Part of a small language model's weights.
Size: width 128, 2 heads of 64 (1 for keys and values), MLP 320 SwiGLU, 2.77M parameters.
Training: a variant of SOAP for these matrices, 140M tokens.
Each number is 128 + 24 x the weight over its row's rms, rounded and kept within 0 to 255. Layers, rows and columns count from 0. Numbers have three digits each. The size before them is the row's rms in percent of the matrix's.

# layer 10 MLP gate, 320x128, rms 0.292, rows 207-278, columns 0-63
101:123128105104135082123161163111103158175084143143127111108102128121185119153158147111154182131121052128114155148156108129162152157119128115136112154114123136158114115134101159135157107155114099
101:111118124094127117117132096118143078145091125121127140069131109142159088152122148139128136137144131105126166145160085147142166115145186142131086153148139123093142142098098151106145080117136124
095:115141140142092123155111109108092069084138110106175132099124131140144148132130125052126119138123146162204102119151128148162137111134150120098099155123157113129143145150119121143122110160109137
113:102169182081114121127125141134113109113167151126124160115108181085143127109163124149138081123117163121129099111127151115146097141093131135131159111118140157092125132115129118125156151093140139
096:121117153105136117142113124156144131143153151087195164129097125128097091100119121146124107131146103109145079105174111115114104133108123149115117134127115155155165129143114144129154147099168089
093:113128103100139113167104126111099130209109137130136104119160174100158141110128146135130084106102124121114123087140116111095143095183127153115109131115131109128158106143127126160117110130132094
096:135124104109099110157140125107133130137126104122108154123130136133145078147119107139085108118124159148152118177133123117130120107113173114098147104111140088156120094158162141121127103131086142
102:104125134144122109110152155131128160143100146092155134132134123095137174129129150143161115108146104125152148118085072189134129116143179092129163163133120120132122176099169152128121139110125108
095:091162122173151113147161129132120129118163108128159156106127139140123148114098106131140123062130132139142113137131091107139096105085108085152132158140102111152134129131167146096119127117105107
100:162159160108126130157085112128130099163072123119124119157147088105145129120141157165151139150125148125173114089094111102121119120145102099178135133110103124106094135132178137144169134102133131
101:117097083139133141071112124155090134118150097145113146124105127095091142090154132135102099094123165115147127104127135127153140149143119156158097177091113129151117080104120141148134116118078153
102:116135192115181138085152168160122146143109096125155113154096092159134118115124133102124150124135127140153118129167139102070115146125143110128124115153133158078134129108165112157164120095122151
102:120125078168100142160130103141159131121107131132104125134144143130116144102129130113103149183154152098140149112141142124114114155159134116130164086130080139110132128123139158138180088128134108
103:117133139095134120165154128146160142132076143110114137102090130107145144044138127154142120149144146100133173141089104124070161119159160143152146118156126131168138127091137160131105131094150097
104:131140108127146118149143141165142120147092126137116118126104114136115158163111153124136135114126090163113092117119114145145131170138131142178162136122112138138116144107088121116137124133150148
097:123112136060095094097136119117136105133130145122123158167132148106126109156147105084127140143145138099114078174116147151169109142148079127097158124074112147117129114154100155087152096166119142
098:186124114117122132129136136133134154131088128108121121151122108164135167158145158117176106148100113112109139112135120079109132094130137121138083121106068114127122153147117138106133108175124110
100:123102101139110135164150145152121148108129146155129110123094158110110148130110107118140110137117107113107114149112083141105129101178134101130112104138115121101117125137113116102165120136205138
108:155090106106120092139144134131128130106164110119149093128072120116098143111145169183165162127135118136139156100154119107116131136143119084147096137105173158091091138127132109152117140149137124
096:129106091143158144153145138126140103094124107103135120148084121080100135141121126114110158137175132161083131099105143096106141156145144142163196126124144145104134094147107135117150143116116162
099:163136160120120133161166152101152119142094155162074139140114144138156159106084121091110159163159148137102121107131105058122128111108129151177089108129139160162109119111152088141135119129128129
101:107118120111100093120171150128128105137138114161101136131128134108163151154138177135131153116159052122121177131081126084158175133125130133108103144154140148132112126127130091087160118080128109
103:145128149147147084179157139145112148167099152085174090111094149086130120131137082177176106135147160126098131152129123104093159125173142154099119151127101132137134130165120136164112112115148119
098:129121114154146111103152147141124093128176166125129151122107140083170104138126130114087131155101126102146122134126119172085146105166106093073134138083090153085156151163117098112138146122108122
105:095129113137155125121124126184094110151103167148097147156118136078161140111129122075185130096142121140081129091097093101157132145147134152073127112085139129160095095147125122151126127108168103
096:136093116121149145123113138146125089119089148122099159125107136111129138118119118153150147115154133135127132135142111068137123139088092177103107119118184161115119127151127115140133111133095141
093:149106122120117135096137152099154104167112128135154134106129109113155139093155094155126155172105142100086131135079174123128148118149140143114128148128135139107096148151120166085150107090071151
115:149166166119122140121177126145171145164132108131135130132092110163125102125129106151169094135180077146111138129154143102161127123121124122117083165082125149112147129132083151121130122173125177
096:180120133123164152180160131126129155133170107108117095079101155163153143171122137086115185127114173099153167153113151123120140111147080114077097135149103128112120087126115149135144131144140150
098:118142148127115142081172135125174158107155153168123152117115155102160114106137144106161120160196112129100132077152109114120129130104117137151128083127108114150136107151162131130116158112124121
094:104112147131101138133156121092126103126126182141148125119119141149139123147134123143155136097155146140129094087104141093125086126122132094101144090146124154098147136126080087157155145161158117
104:131151121131102124124122186107154144144092115106143121109151153106145102133116081150144117147153132096151131156104127123134138135093150133106124097132140122151126127111132132120095124096121146
093:138119078124118124088104109074115110085154147132139138147120127150126140148135157085169129172144130129115138144123132133098116120090138091124110129145150128133129121158109083134114133128081137
101:186128129118113153126081153133102153093106133150130126143094104081121109145116152117139141131115123115148147082132135095122133128121157162163166172133119134146118142136084149137150126155131126
101:146134125169134135172130112077143143155123151110149146133118129132142116140137148097167140133116128135148108128060173118128117118129193073143132136193118160104141127128144170180135128119131126
102:125136059109123166133143088156158131189140151103127088130119158131143125123133102072140130132107105168113159100151116101150180106130143105136121156113143140092168144158108143131123151121155178
103:125111124147097106104119111127132136147100105118102148106107076140201139141133114147104105125122120123141171168147141140107106138142115091141120108139122128118143122135106087155170118132114104
099:102133148166147094125104115089167098148081107135145130142138167104082166125112134155100102154122095112142119146116121103097128105159121128122141107101135115139121109160091134136141138102138105
106:130120134142109117078176144149116134124131123099143119126111135106115091124126121082146063084103142100143107134159109121138112123134177117166143116095114109141088124127116131116139078139119164
100:151102121157129155146104091098135099128155164123130104123130079102128122070107142119148081109130095159109155124165118118151151143150141094137147145113110156079115098099109161135127140081125137
101:091101175111111163149070153141133094117100120154144137123114102094166143114139127133125113147156106126133159152141103120116117151134142111132140099128154137137141146136095105146182152134165149
103:099173139150151138140111119109107082136140128153083119095114136121100148142111117115147142154180162139133145116118161120071090147120152126164102099090152144160096099115096149157155143132128117
098:095104106125134116093170121104204129121132138159111125166092121090120125141090123115126123128140129159111101129095133086138113116115139159124156091107113122117106115131171148127153150092143103
101:130151107091145140141181120179146133134087116127078088129137141138132112143138114159120176116127114114118123173139147136116133157120105146125095127143176153095082125132144157077163107131128124
098:127100131152078168146127141094135131137174144076129104095093086134123131130136092148118122163127151171150167195147104139169108143147117107112100092097131126135134161123144159133167133074132115
104:117129144123132148086130130149171117101142135130164149092097146121111160118106141131166154142147147135126146135154114191134111136179129145107091121113115088166101116123101114134136106115153149
099:098162086127100163116132152093145111142092126103129129139130125086088127119161142140127120125152121182167091116155112110169116127182127151152181135148150132115110120135108170095093142169175136
102:098123124143104103111185123133115109142148128119107123123130159120108135149117122149136120121162121117132099125135117149101106124161145107084166090148083113119142191131120120098132107130118152
096:106108129112090161164130138096191141136091154114096130115100128146156122124125161090079123123134098103129137160127119132117117120153176138150114133104105118137095144134115149079143132120094138
101:090150172135173143126113154132119125087096154096161114154105115150123119102122160157120112149102154129120157100127166104134101126129152067139133116133116140136147138081151130118160132083138138
108:136145117137102104141134097131143127080118117134098143129133142131117116137121161100109111145118157111115126116161164111083140081149138164119157141121161170116120129119142152122144109091133094
104:135157100118135168158173141155143088130109149140124122149139086119174130163186161138113139173137154086117139180153099136097152144104116089137132126120136127116129112109093126074115139092117117
091:118141140121118129113147150131128132111140115184120119105057074138135132111128133162118086128173091115079125106105120160107095115081109091144131100146126068098174160129135136106128109167157131
094:154143128122124136158152144155117127153104139173123106099098115107122173130155159127122128102156177126158139136156087146136124154138126147093132085144110077147167089159142095169114124094135126
086:134151145166125135062117167132130105120157097111200128111137156102128147121140134146128115121165113153152170136120086112111168115170143112121159136134133138101101117114148141138093095093141105
092:167133142138103107112165163137105079145130120074074136126166142158166108150120123114124143155134130137151179094146141144087134114115113106119070164086107109086080096161122126114130106160103105
101:147093078143108129140171139151130141119084136153092108150120127161117127134156102097107105086140108123164150134079113124117151078133146128120125128101134111128149132177143163147145138139134140
097:130114122124158140139135129155161150108132103106138116094107158118129125161115128146095082137080096097128160102132125115105101139114085078156135155134140119143115123108088104155131150097150112
092:153141152139134118075123087094118097060122171130114137131132145108127127156157171133117114109119103097152171126144161115143108159132168138121144116096132148144101138174127120150145116146115125
097:143117109141161141161177120128144146132119153132081143137123148114122134107158125141096141111158181145120185147139150143144102126119109082100139099130070117132095139154103154122145132102127142
096:123133116125118087128096167151112087130153130098126131138139134134101081188128133142119122097129099145158151156150134160110130147151121113162119104082124098117150144136131097156137067104111074
092:155083106159163100166140094148112095125110145132146112106120117166164145120121124157121150148094122133143110118118148125122143107169151137139196089099153126099100118110105120152151169125165113
096:138111104084123159137105165130093148119176129093170135128141152113148106130105148127135142171138155131133117140139147094119137134188110175151149153126160115111085101158139100127127132134121125
104:136156146100122113135136157162116137134133117136137133097141116136175120131057124088142177130134168146142173099145126135092131156128136072135182109109134093158154123145133133126110147102124106
108:142138139132118098103136144115094139189137085156149099124123174154114133094146156151118125118180132107073099143140134136124111115132111130139149127160137125132127133120134115142155147146178103
089:132109131106131107098128111109114175155095082145116098151134141120146135142157150132127149138118112102147136124114115080119161157127157120131141098123093110119159126133087128152184124144119072
090:149136102125162143125123139156133105138111150073161171128092118106106152142130112117105111117119175136140146165171093127137148118141135126136124110052096156137124122120135184099124090139138123
105:115163100102122118105102127159124111137119130166145118159115133161102173122139083115147122112137121134174100150135092116119123131147142153151123110155121127109093135136093134153111132109140128
101:135137090079138139093103107158162101114106124143115150146103097102108151100131130145170122117110104142140131136163132139113119141087104156178124090141144129109074130136122152156143119134103173
107:147121109113143161135105153101083145151151130148132136061134158105153111155100148151139089146150098181114091162153168083107152103118120161132136079160120145137100145130107083120136129087112111
099:112136120096163100133098143130073134090138117110147137110124114145166144117179088143105095119117162110143147114144107145173125123111139130116144161138137131209116149159146137146134128138152119
092:103120093114121104113154126137053104155116145112126139145106130115118096118111115100138170144083110098118156151116105107152118172121117112155104143168167124122122107154121138104156135134131084
# layer 10 MLP up, 320x128, rms 0.283, rows 207-277, columns 0-63
102:149125146144113107150129130130108143120096168117120196108127119171143109139147124115164113157106083083118163147132103116140164170132139143101102119150083146131099121116088174091138118152109080
107:152149127125123167104167153097153131143146106131145142145097147118092144155169065103141170096136162134145136147136094126138089138133117165126137166125116094125136114119112142147104141138129107
097:147065126139107104126097148154126116143098123152162143136137118117144143154103107139126119153163143089151077159104158128075134101152122121097120106113089073138120142112112132133151078087132117
102:097128152137140098135122119111128121109139112154136122122144100173141135106114094099120143099089127124116140136110146171146140111101138128144134128087187128145149129096166155117161163089098116
092:126113112109142105116097144117157127150138124116127152120102115121098102115167148162187150132094105119136104121145153103107141143134138155145129121140123127152150081108091077121151157106093173
091:122149142139148155079161148172127113133115156128033127139121081117122129121122144111130101126103129089114124132142142144112101125131144121148118129145155141125112086155147153092126153094140161
097:144081132146129127071107167125107161139084119127091118133119146140122127163122127142127135183159148114111153124122149134119136131138125141154099130169103095145141135163129142143132118115128127
104:167127140134155099135097097124157127089104145182134113094126113140113093131136154108164114140116161112142137173118138136108120121100146136119117146111124140141096094137141113137133134158127096
101:128095095152094085113131138112105156125162181133111120144164116122092104158148128175143114143101126090119110103145141101100129128073154124155125114125170131129119160165135153070180160143165129
101:164141126145122142132157109134148117099196135154099087115087105134096112129118137131132146161158105107108117137092119122140111109102124144083160123090178125089171122120123154120130129128166144
105:121156144138100140091138145085103131160129128169160097119151101111132099120110105138147161120185147132132119146175130139151162159104142129159072091125132166144164138098136139150145149088166138
100:108109094125117172092138101107162106135141131136126135130151150124125168156123128133121133152115120109142117130124160134157125092115122152145140137121145112113150208146151139139117152116105101
096:179131097112158095129131132129154119112114120141118146166126113170158124132133163161106151137140150165127157103153172147130146147171102131126133103145161170157140128097095130146108159141129092
109:151145102112101124134143162124110134135132107106121130099097105111118133110152149134133133088123159122094132090107188142142132170145098142097095106124116151123166099128114132140162145087125099
098:102144119136096169114147106115105138120129128153138148116143150146140133137094082109112127089103121135160110099115134171170148157162104155166135157094067154112117130129124132158103133138128107
094:138150156086162163124096164089125148110148136121176131102137147170139130142125116120076119122113117155127170109113149185135106137141143116101122108088136122134108113189133186114124083122122134
095:077145141112112136112154154114113128099169127135120132090131146175166125133119104124122128154126130128144110117112102102182124135136173120169140121100138146095131094127136108140102139106079122
094:171115164147177107097069087121126138103134106127137087131133149133074145118134130162099088168160128103098139111125109090061118136108142088121108125162089086123135146148132111137131104161157132
106:140124157105118126097137127112122133107125146117110130108098130117144106153117118102139100152129156132146148123134106106127116110133090145105136123148113094149151163121141122141095103092161100
104:130100142108111123118123130173098144132079129106142124131132090126126159162165143129108155118110134109151187109100134126091124145136128113130121104105107113120122122114107070127111142184161083
097:150116103152164105102136121089134109132189141106166068149136136136094121146179126093131085115134149109112118114093116116099147164133105186141128131118104152142106117175162142149115106107141141
108:120110108100114151127090141141156065141121155129152173136114119114138097128104153138170109096090152134123112136178105184184089132083113184142146107119158097159143132121133158174117110097074142
096:142135152104177128131133102116139146146091151163120153149106125161097117127116137108184128158181108120150122132140137102179104114123116149089143134092139164156123090137106101106097095136091145
094:130104137115126113160153128117105193131150097136102131155129098171164135141190145138132097110122112121122172104113151089135173143144142109129142092137137125120124095136084090122119140123114148
102:145149123141119146142141131124161136167131109133122153137149102130148109130155141122149119150089139107157141130119146141090153095183171116106124119073131153141121109121108152108087143148131153
092:103141137098150110161145128125090156111145137172155153098103130107125142109130140101082173112075154143097083128120137123149181173170122168139140170148115137103084141091122130090145104149142152
100:156155128102126106115102100120121117115145143172127131098106099148151178100155111146175130136144117118143140134105133132112131142107139156175118097190082130099106150112134113106143122146149154
113:145128140094107125074135143138091106123122076142150120109161116112152120159125115146106163109099163102169111131079095165107108118135123113105155092124145107176130141148111118137099168112118129
106:103106105160121134133116088097132154113120150118129108117147143129082126091098126119076168140183156141145110100123114096132106135161101089156152143110136143138116110131125089105123115134120090
094:161128157127129118132156060161134137178174097124122146128132132104118082154143153135114158092152132118114138115120135160104125103139131117144105196145123125123155154110159136115149134091122107
095:140166098120155153117143127138125120097126128112140147122134121157181111128155157163156135131085166092135134112112134177117135106096118105071136124128114098088136133116129118122115123137086153
093:119170160144180146128153151103107120162111121114114150124110133168153132100106161118159106126115090118161113162131110158103128157132119117110135107134132115136099115128102156163133129109115153
092:145139126135118150109095144099145087095129128095157105126098134121134106140080109104104128133117130102161146154095100089127109152120126097155115094138130105183107112168160154113133092151132148
103:103161105110079100109136077125133126156097123114112117111124106153155141145130182106153153132140116102123146146159111170131161114103135167149095120109127116143128171108131151101150159141142129
100:119095122130075120104127107122143113156131136122116156118092091152106122116170132124158184085118112088115114121111161109154082162164155128150118152156137154084156154115206089129155100129110169
105:119124099146073128105136122097136126125109133117155144124093144110130162159106116117108135123169138119097123130159128124135100152130117086119095120130100114110098082123110127138148121147175127
091:119143144141134117157158074111110124125104142116138137165112111127173151134170124099155138151127175116106145144173160145131101083177101123130123091138125153097098108128136127107153119096126129
100:119148133157128177141125136151125150133146166109104154128109136128106134149124087145156147147162083155133114151164100107152120163107093164129101102118136130170124138106105131152113122122188136
099:082132090159117150082149108070149106126116114161158105110092123143150154120112102106133112109134152111112123123153152164110143149100152146105158105134088090132122110134169154169110116106158130
094:126164136131105106159121149116173116138106089115130165103137115122141120102114141149136089140116145158115096119131158105166165137159127138163113128134085151147100141102106167128184150148124119
098:166158127125143133141136098094118068143140109111123136107153115119162148099141099110124145083099113137175138143150161109137126096149123181126108175107129168143135109121120117160167111116089096
099:109165128099098159132119128095107100134124123128139120111134126158118132136144131115147129142154129141156144162129127184128151172118138122103023155176122124130138119174171134114124124121118142
102:098068107130148095118149131106117131102159114107096144109099141138164128162097115085144102152148090118106106138134130168103109099121142090123127123131136058097139108114133144105054141138136120
097:176108138146100133142119170107118099114149111140115101150151103129111121108147143124117120109104173087158114137145142122111125141125128138124123106159084139079160143124127167162111106120090191
100:138097112141127163151127175124126100103141141093084104126126138074168146126126132106108099124107134077116108107153182122109102111137132166139091156135140126143121126106150178096128108158102106
098:123097137089073134085146115143111121107133180114146098121177115166169138116160125113151142084090153103146089172105092088131115121124137138057148162102143126095144129086128162119128138143102115
097:086122121138141117154158105079123124126172113128139089129182100133152169131147153135130113088081145120114095133073105117145118066114123174139122126140111110136126116117111131136139101110175126
103:100120140180134121111139120169125110124134094134130120146141133146111126097159137166103155132141138104128104096106060116123169134123148134126119131103107131064165153116102149089129135138079093
096:125114132177138142166126148121149104138099139125106137145158160098112143084104097139162102137157127140097129073176119129096141122126185097119137111170111144094082189109135089137131127147173160
102:114122090152130118139160107095145130122138106142131161119104136164141094132119138123092130113160146165099111130105133124154117123145096132150083131136180119151104113118113119162117129129066136
105:112104164156148113140157109141116133163153134142133101141122158098145139094163056146142147082162119138087123050130146120104104109147132119158119129110116129116119113124119133119185127131116143
110:135121109124118137175127154149145138152143078117129168145141174136164126113158125091112140136132135145129154088147132124108134177087144161124106192126092111136130131156102136108100102140147115
095:118142124136127154146130123083096128112175117104141118094182129073160126159118170152092158096131136120122127153112101117157103142146144112128145128085131119092107122161118083169103110121131089
094:139168116118129112139123137130100159140131159126109177134149145118133122100137150176122114125140089136112129179116155066097122092117128125157119100117146129131135078123143141111112152162141163
093:120124098109089140158094181110154140136109172116114149085128121143103160154163158140122140117109147133128115146120131139152130111135093142162136130193142163159112100112113173120115108141143125
100:119132132150151124157153161153126134124138103116125083146114168125107154122098126126094092143104133108112149141113127136083195132104109140172137095112140099184121144182163136132159157133098158
105:112153127133133118110124130097143173147142160184103151106134142116161112082155161134101179197115148143150125141118131126134137105128129141152103156105106119112135163128153095094125134144132147
110:163102092146127095185141111124144083117126122169105131121149123110114131143091118105127161104127120121124120114106125144153101100094124121122175129104114128173162110123137146133152153118129081
097:125119088205151125104110137115082172153163132129148136084150120134124112093139092149087134139116147151128114133136096126116141142112111093149123103121160122145106143105139106155061111130133139
093:115131165114146162089132149114126157117151166157130134118160118128084129157190096117118126118124086120134145043146123135100117168174122153118088183141129097150112127109130090116128144160103139
095:123090134181125139169138179126143092135121140087091131136097120121143129117123167126128134115111147139136122112128118183133149127106124170138161136114126123106129138111050131136118177141128097
105:135131166132113139118121189081104078128122166162174106132178162153117117167164127135124103142110097112138145113128141118121139154088104138124129148107116134130146119147119136133127118116149139
098:171122104108156125113118107116100070143176122089120123080146088116116115086145123100139132151131154140133130119118166129139155128168167153133118128139122123135135104119110109115126150096107152
101:069130127146121117140119126114092119146112085119140146155123124157146077138096114132102194149134140106137128127139127108114139104128111134121146176153148073126115096085126144111168093094137151
100:109158122139158099123157122112103113091096145089102113119152149105100133089124095121131114139140103099124142076108122106098174108155141101168125136105084141115158103129123073083168149131106101
090:135173175146130081145123158163140114139089110136118154132143148141071147164125145155097109142098139144127149100126110147122159111098139152114131158116145126173155136148134125105162132126135141
095:119146133108127125120131120068119102121132118123149095134150114143115135124161117144169112132151133092138119156152121122101121128086109094122141114089114105151065153156095102140137163100113119
102:089102104138140138141135107112143122082149115093101120129158166135113150101160137114120121123132123132096130154135084140127131155153123188151137095090169125153161084169098121125142117103127091
095:116105143164103144107095130087130114105166145121124130129142120108167128126177200119162146131165124149172125135174136122097106103124108124110118146126166118143157133193089136103115132128125114
103:106092124138133122108128139136133130132129087121156161112131104111104127076146077091120127129165158074127134143118130116131140129102131129114089135123121146141151135115103125132175163095148125
095:157084125169136122135137160115100137149177087150141142112179125140155142143132123115144111139156114138089148186118129118105123123165162144136138121178113109134160138136135113151111116127123138
# layer 10 MLP down (transposed), 320x128, rms 0.288, rows 207-277, columns 0-63
108:080109159113135148092176122117150169131107150132072190129125170114118108106114118148122169120084104142165166161164143140133105132137186146137131117107128099151122121088104140084084109105098111
101:123122138140118135136136120150121130119165144178087117149108128149157083114125100141095104106090114148169150127183129127194119115125132142137131136091092134125121117086139115146079109139153123
098:114134126091132141121128098126143149126142138147172163131148112144156132147104136118126146151099134122129081152151112090119086115151112121114121113128125095091095171088076122150137129157126107
098:099130155108157142117155151116139134106155139099167120090153093097075108097106103106134128137144078138121121140125112104107115128140126113155102100129156096136147100087105145148092098139132118
099:172100108133144152101118101101121110136171183166105146130135089128119110139108149105120135150127115140099145113139135124161102143116160127105147128129147164129086165103126123103133112140093096
098:104123126199122140143145131106133084131087130132126150123145115094127084101138129093127127105152146141124112149137133115080129143165142146135145127142140110135140117097115109106170084101171193
094:098088133075104134116121152150158146138118141128103160174110139090135161130107131118103136136130142159107132122168133190076165144133168159135144122121115136149112126121139147131127127120135178
101:094138130138112152126110104147138107142148146091104190179146128169167132122130117109113104127115151143138145131154124156114166128110108138189089125082105121093112119113108147129082160112074139
099:112139137147134161135106092121161148146120099121139140125113138146094155104131165123156151098143131065116094132142159149151151103152111178113118113162167135147074142114175119111108142134168135
106:147124135115122160092113146098128133108129085139110117147136132133123099121093133136125144129116111128122144141138109128152116146156153119100115125103137127140139093142155109103126090131138177
100:158134141107104148164108150146143150137111162152137139158115112137118115144126109110122119118093133091147131135126120107111115118145161172130165115132110121088136183107156115108115085135138125
098:140085104116115176151099159184079143124111137084112137129153106121135098143128108138130161091107159159155103135151164127133103126146128122137103185100125126102142178134161119151150110101117150
104:114182159131167118112126150131173104104107164101131138146121089114065103107110135161126127129132129128164128126132115104165127095126128136118131113113173132116111134101135110121118144142118157
102:144089132108133175104104141128135118142145132091170128125113126095105094081154140131120110125101127147130167112131129128150177174118138130120147135066144130127090159119093140120162159111108132
106:103121113116128152124092113130145137117093156120145124094115146119131119141104162078095098133147153092116122134134113094122148128131128108131100125102084148142155111171100115096144140139109109
097:126107116136111128117106135116152104143146155129114088129154105077163114118142119118165129111136143110120109149089063119107109181132103108146127153145107126145125116131104118150119127152103133
096:159143119108099126142104153134096124147164130148141179126119149137101105112125123129098182120116145109146104142142136117144130139127153118116126137144123131121127073086142133151116103084137113
095:131123128176126110132132154108129113129099138149113151185130086109092177145118129177106144111103106091121133126125162136119108165131148104134112141106159125141120098150146083126097138142096158
099:134174147182087128098157144125165112145132077087139161167129161091143108123151154159100126153100122079130145118131130149124138143076101107134114142097148125118170126105130121119150133135130166
101:153128072123086141124093120077141150140129163095112093084166173118097154118118078095111119152138139130141143130135153148135114129142107127144128147136152152096146160120136120123122095119146136
103:128132111112142115101086122137115117118134134114105161132102177139143143112115145106149103127112074133164117108112121131085156142138114088123141121145128132133138120119164150141111145126133130
106:129131116145129151174118110125147115139164148125121130131100105156096160138157098097118150118117102153141134115136105081089148147086112143121118129112153141137180144090178101095108119140127173
095:080144106135130112140120171140140164133155178103170158115122124131148131100096147123129132118119139144133171137127110118092092155154115122186147127147109142166139112133132109136121083100119126
096:163155125174075092157114106097113107140107105137148125166072113130106139147141100088110152102145135132142087128120171090113119137183119119104122164113125130150123139142174136127089115178166107
102:107137130079118121144155150134122128160146125149072076129123137119075117106116140150131097117114094125053122076173143147165130143139134114110133120113093086116158120148135099124147124117137130
096:138146109145116096133111117146100133084120151155112065182081148158176080167178119117121175114152107170137124155142140169138134133137131146105125135109140125112155122124157153122112147137134110
097:117149074140106118106142090164121133132147120098149121128128119129143098128083147098109114152133165148124171162135147129139082157147135112091135148098115157132140152115096100090113158155182107
103:101131120065147106128154119127135170139126164142102143156094128114111172123119115121139105130126101132119130118161141094159165102127178120125133202142129091106181106150096124144083106149131126
097:144145142101158096138112125121124137147138101116167108133136125108082113139129125138150127133110165108116128183141131126133117120174112101098124162165153128095159100149177169116055138124095144
102:124182142093135104130086119151122135124140148149161160155136140141063174118123109133142122153155106132111176132150089130109125114151101123096119121114137138130086139134140131140139130129141159
095:085141122142110151117137123090143142158147123109095090122098182116125154142165131115137110134131124129162139135121125111136087068119136120093154109095115145149127126123091127147081130144161130
095:103143117128146149094139097132132161125139090170126107131097118130148176168081112123134093124146122150157116156130112103070171129127147103101144125096105109134096134190138140145165159130087117
097:090165148096125074141159137122117142152131136131121089154128114131174156130089171067127124137166135113128127134112130134118114127139140140174137107111115111119093100159111130134153140114180150
105:145131109101173172120160125107078124176109142112112117140142117108121131131182143109104110137097123116129111122106149107112164146104133158125111108174136103126111192124120133150117127156166124
100:082099107133164169156129110131131108126127157101107116109138125110065126143146134095173143125115107131126133143131113135143134129132139162095141180114131104160154176111115123140094075108104112
104:171105093114160113130060113119088116136167102110150102129138146106089124116127112096094075165154160122160141113094177107142170147123148131135137130091106124130124120188124167123092127118143120
101:120111095148151123095148128153130171139129119112140161085127144133044138088101067116148120106141093095146162141135105127181129109129136097093093093107130099142133125142099140106145132133125096
092:129179117101099172121132129153107124096131137124115124175129124143133128141099158126116168172157176127120120129101131099124186150101100141120162138112126139102100124118147111104163087114114107
100:108130117103112120080153111122193155080157128155137095121156128121101149159149135124136159135141163129098110124158111141139126138155166158183157120142129121109113137112165119158160089108122119
102:145141163107088116105147119140183157160100146146146138123167098111143170136152112110164095109154111120077117134136131119139105144114136129112145122149159110127103142140099136067098135108174119
104:145130152100142139113134155134139132128124124139153095096133127110083112106142125149089137087184122146144120100159089123143112132095112098130120119118146139082148149125147130107111095084127142
097:131127132157061129095131132119116133124120094099138137101121134104074144127114083142162154111196089163128093101132131084128131069095144169132132147104114128124179115157147109113128143131116157
102:177122131092130159105131167082125133131130118126100170142082073124148146114131106156169123135138129157152139110106133111129087138137090127093124131120071126122101117093123132134179149118150143
097:135118116100130136127139104143156143159095084097137156127137102094122122110130101108082118133130112141110082117146116169160123125127101097113129151079136082129127150106136109091111194124171140
104:120158106113138060093155124151122134155119121125077151139148136154116155137110134125111154148134160157157142098154135122095168137082138141123143157139193100117139146141135140117188127179154119
099:099129125189111139096144150108144130145130138153134123116124088158132127103134120124086134133150110113152123140148105096133132106119140132144136091181148106150099126105149107120107143138144173
102:123151108092160140124118104144132164096143147121113159101161159092087101130125175098121135131122155097112150148156091144135122081102150139151119148124130121090118141123113117106127176199192142
097:113088129153190154127115099104141116131082129124125137091126128151111175163176129141137130174092141167124119117173146118092160106116142105164133139144184100128136085126118160117123134160137093
103:124139094145168131118149143100134138091119128155153156147152119137180165096168114106138154137144147178116115126125141104134112092111127123139195101102108187061129108109106115157165128123122122
102:153108093112100122136121136127130072143151121106152146108102115148153142118124162143116113137107150145151111166119126152176091130089128132133109124186120115198176134124100103120120140146102117
110:117117101159153107111112135136165133060145132161094139164127178132128136129090103138144112121128164154137133112208109113143110092126105146137093130121107115164149147146134121142073106146126125
105:119139156177119104122170121109102112136136102121118171126131147123118147150148109133154156094130103119141115149103121133143091127157111124088129093114143136169117111122080121145167087145099096
097:133171131132117136129140140116156130112099127116112133141137132096169131124164095169133113140169137080100119122131105148160160101088121103140112140147140102132145125143132141120107134073138123
099:165155101146139147112154171107141142137133088141163094141104134127152101069146155162150157123133126110105093145152113111119138124102139110097137112154129100160176123134168131111097100127143150
095:102108167167111142063150140111096134139144110112122062126096148152126135155168164089155103091162114126147176116129148125159132099144121131092123141164105138141124127134158093136152105149191088
100:155107145109088103118129110129138145121130160101120122146116110149120102146159114155118109135114182106142110140074121133102151105149148116124074183110148086125110138112135161131139082119123139
107:101101113082154132091111109140145117072145037123125120141133118113132122100129147122120148135141154123133112137102115108099167131156146097116158072125153149135156106105088119135096113111135142
108:137105089119133097157142133168150151190125120154121121173162121092178142103137127129122086136102113118131127108100130120161117121121096118158127129116125148115083166103112146079152119108137125
094:103137094145157143085130186124115127096126105163116112123130139128130091127119150143126145177144160152124046164139128079102134085147107140127109120129119090116089150142121117110093089174163161
104:173132118114117078143123148154149124125118131125112079130170119101120095109142130136148139115113101144124129144119119114136162120102160114090124107134157102108131155122108096105102144116182169
100:134131153131117101153095097168112089166137140146166094156093155117160167157130128157126154099186135118155108105128104159144128121120160130125067141116172126151114138107140064146101140111143156
107:143113140158133122117094128119142129131094111129110162086123128097214145140102117144129161148126098098155113137120123135160123132149087133127092121092115188123152157100076108121126145115155124
100:138129176114135106134119121157121105105101125120120128091086113167151157158140135123092144131091109118112146098124112112116108139116145133163078127112124098129134134105162146122100147087101084
098:129116137097109094100180184139147176090135130163117102123150115109122130154085132137147110109143120110166144111132145133120111137148100122169133154113123112163127096129126103153145131074137201
102:126123145115113159163167135135139129162106152155131106084148126145155208134119104096101139127152138141138100149132100139145162103125154143133127144190128160125167102152103147160088123120122079
096:065120140144137085143144129147097133105141122141129098137201150145147113141139131082102146168132128146115182155141125114166111107111121121111128114110143149107119170125113146098120102132162108
105:147094155170091216145131131120125116099155166112135141149147112161177148158106087126132196095125118102156101154134124135158138097132098141132098142114149119159103119108134124121111119144088113
101:151147160139142152109173135149143179140145104184097117104175112192100086157148158139145148110102123125159115116124115123107091117128150170125109158134119140088109080143127146082143124103140099
102:102147147156132128144130096090086132157166133115133153141201150166142132126114123155122097117071132123107127132151105122152123131145114178113152133138107147143106185118158096107086116142103142
102:171118171151141123164162114118137124101112107103131155162147110164161139090124159140174088125157134113132178105113118183127138126137152115144113138132111131141121103129157092111076139104128105
097:156142133107118164132138096140125107121095129108103093151140148098103170124094184142153128121157158155181138122187109128083160115102117142123147151151115092114179157183112122112104120102071124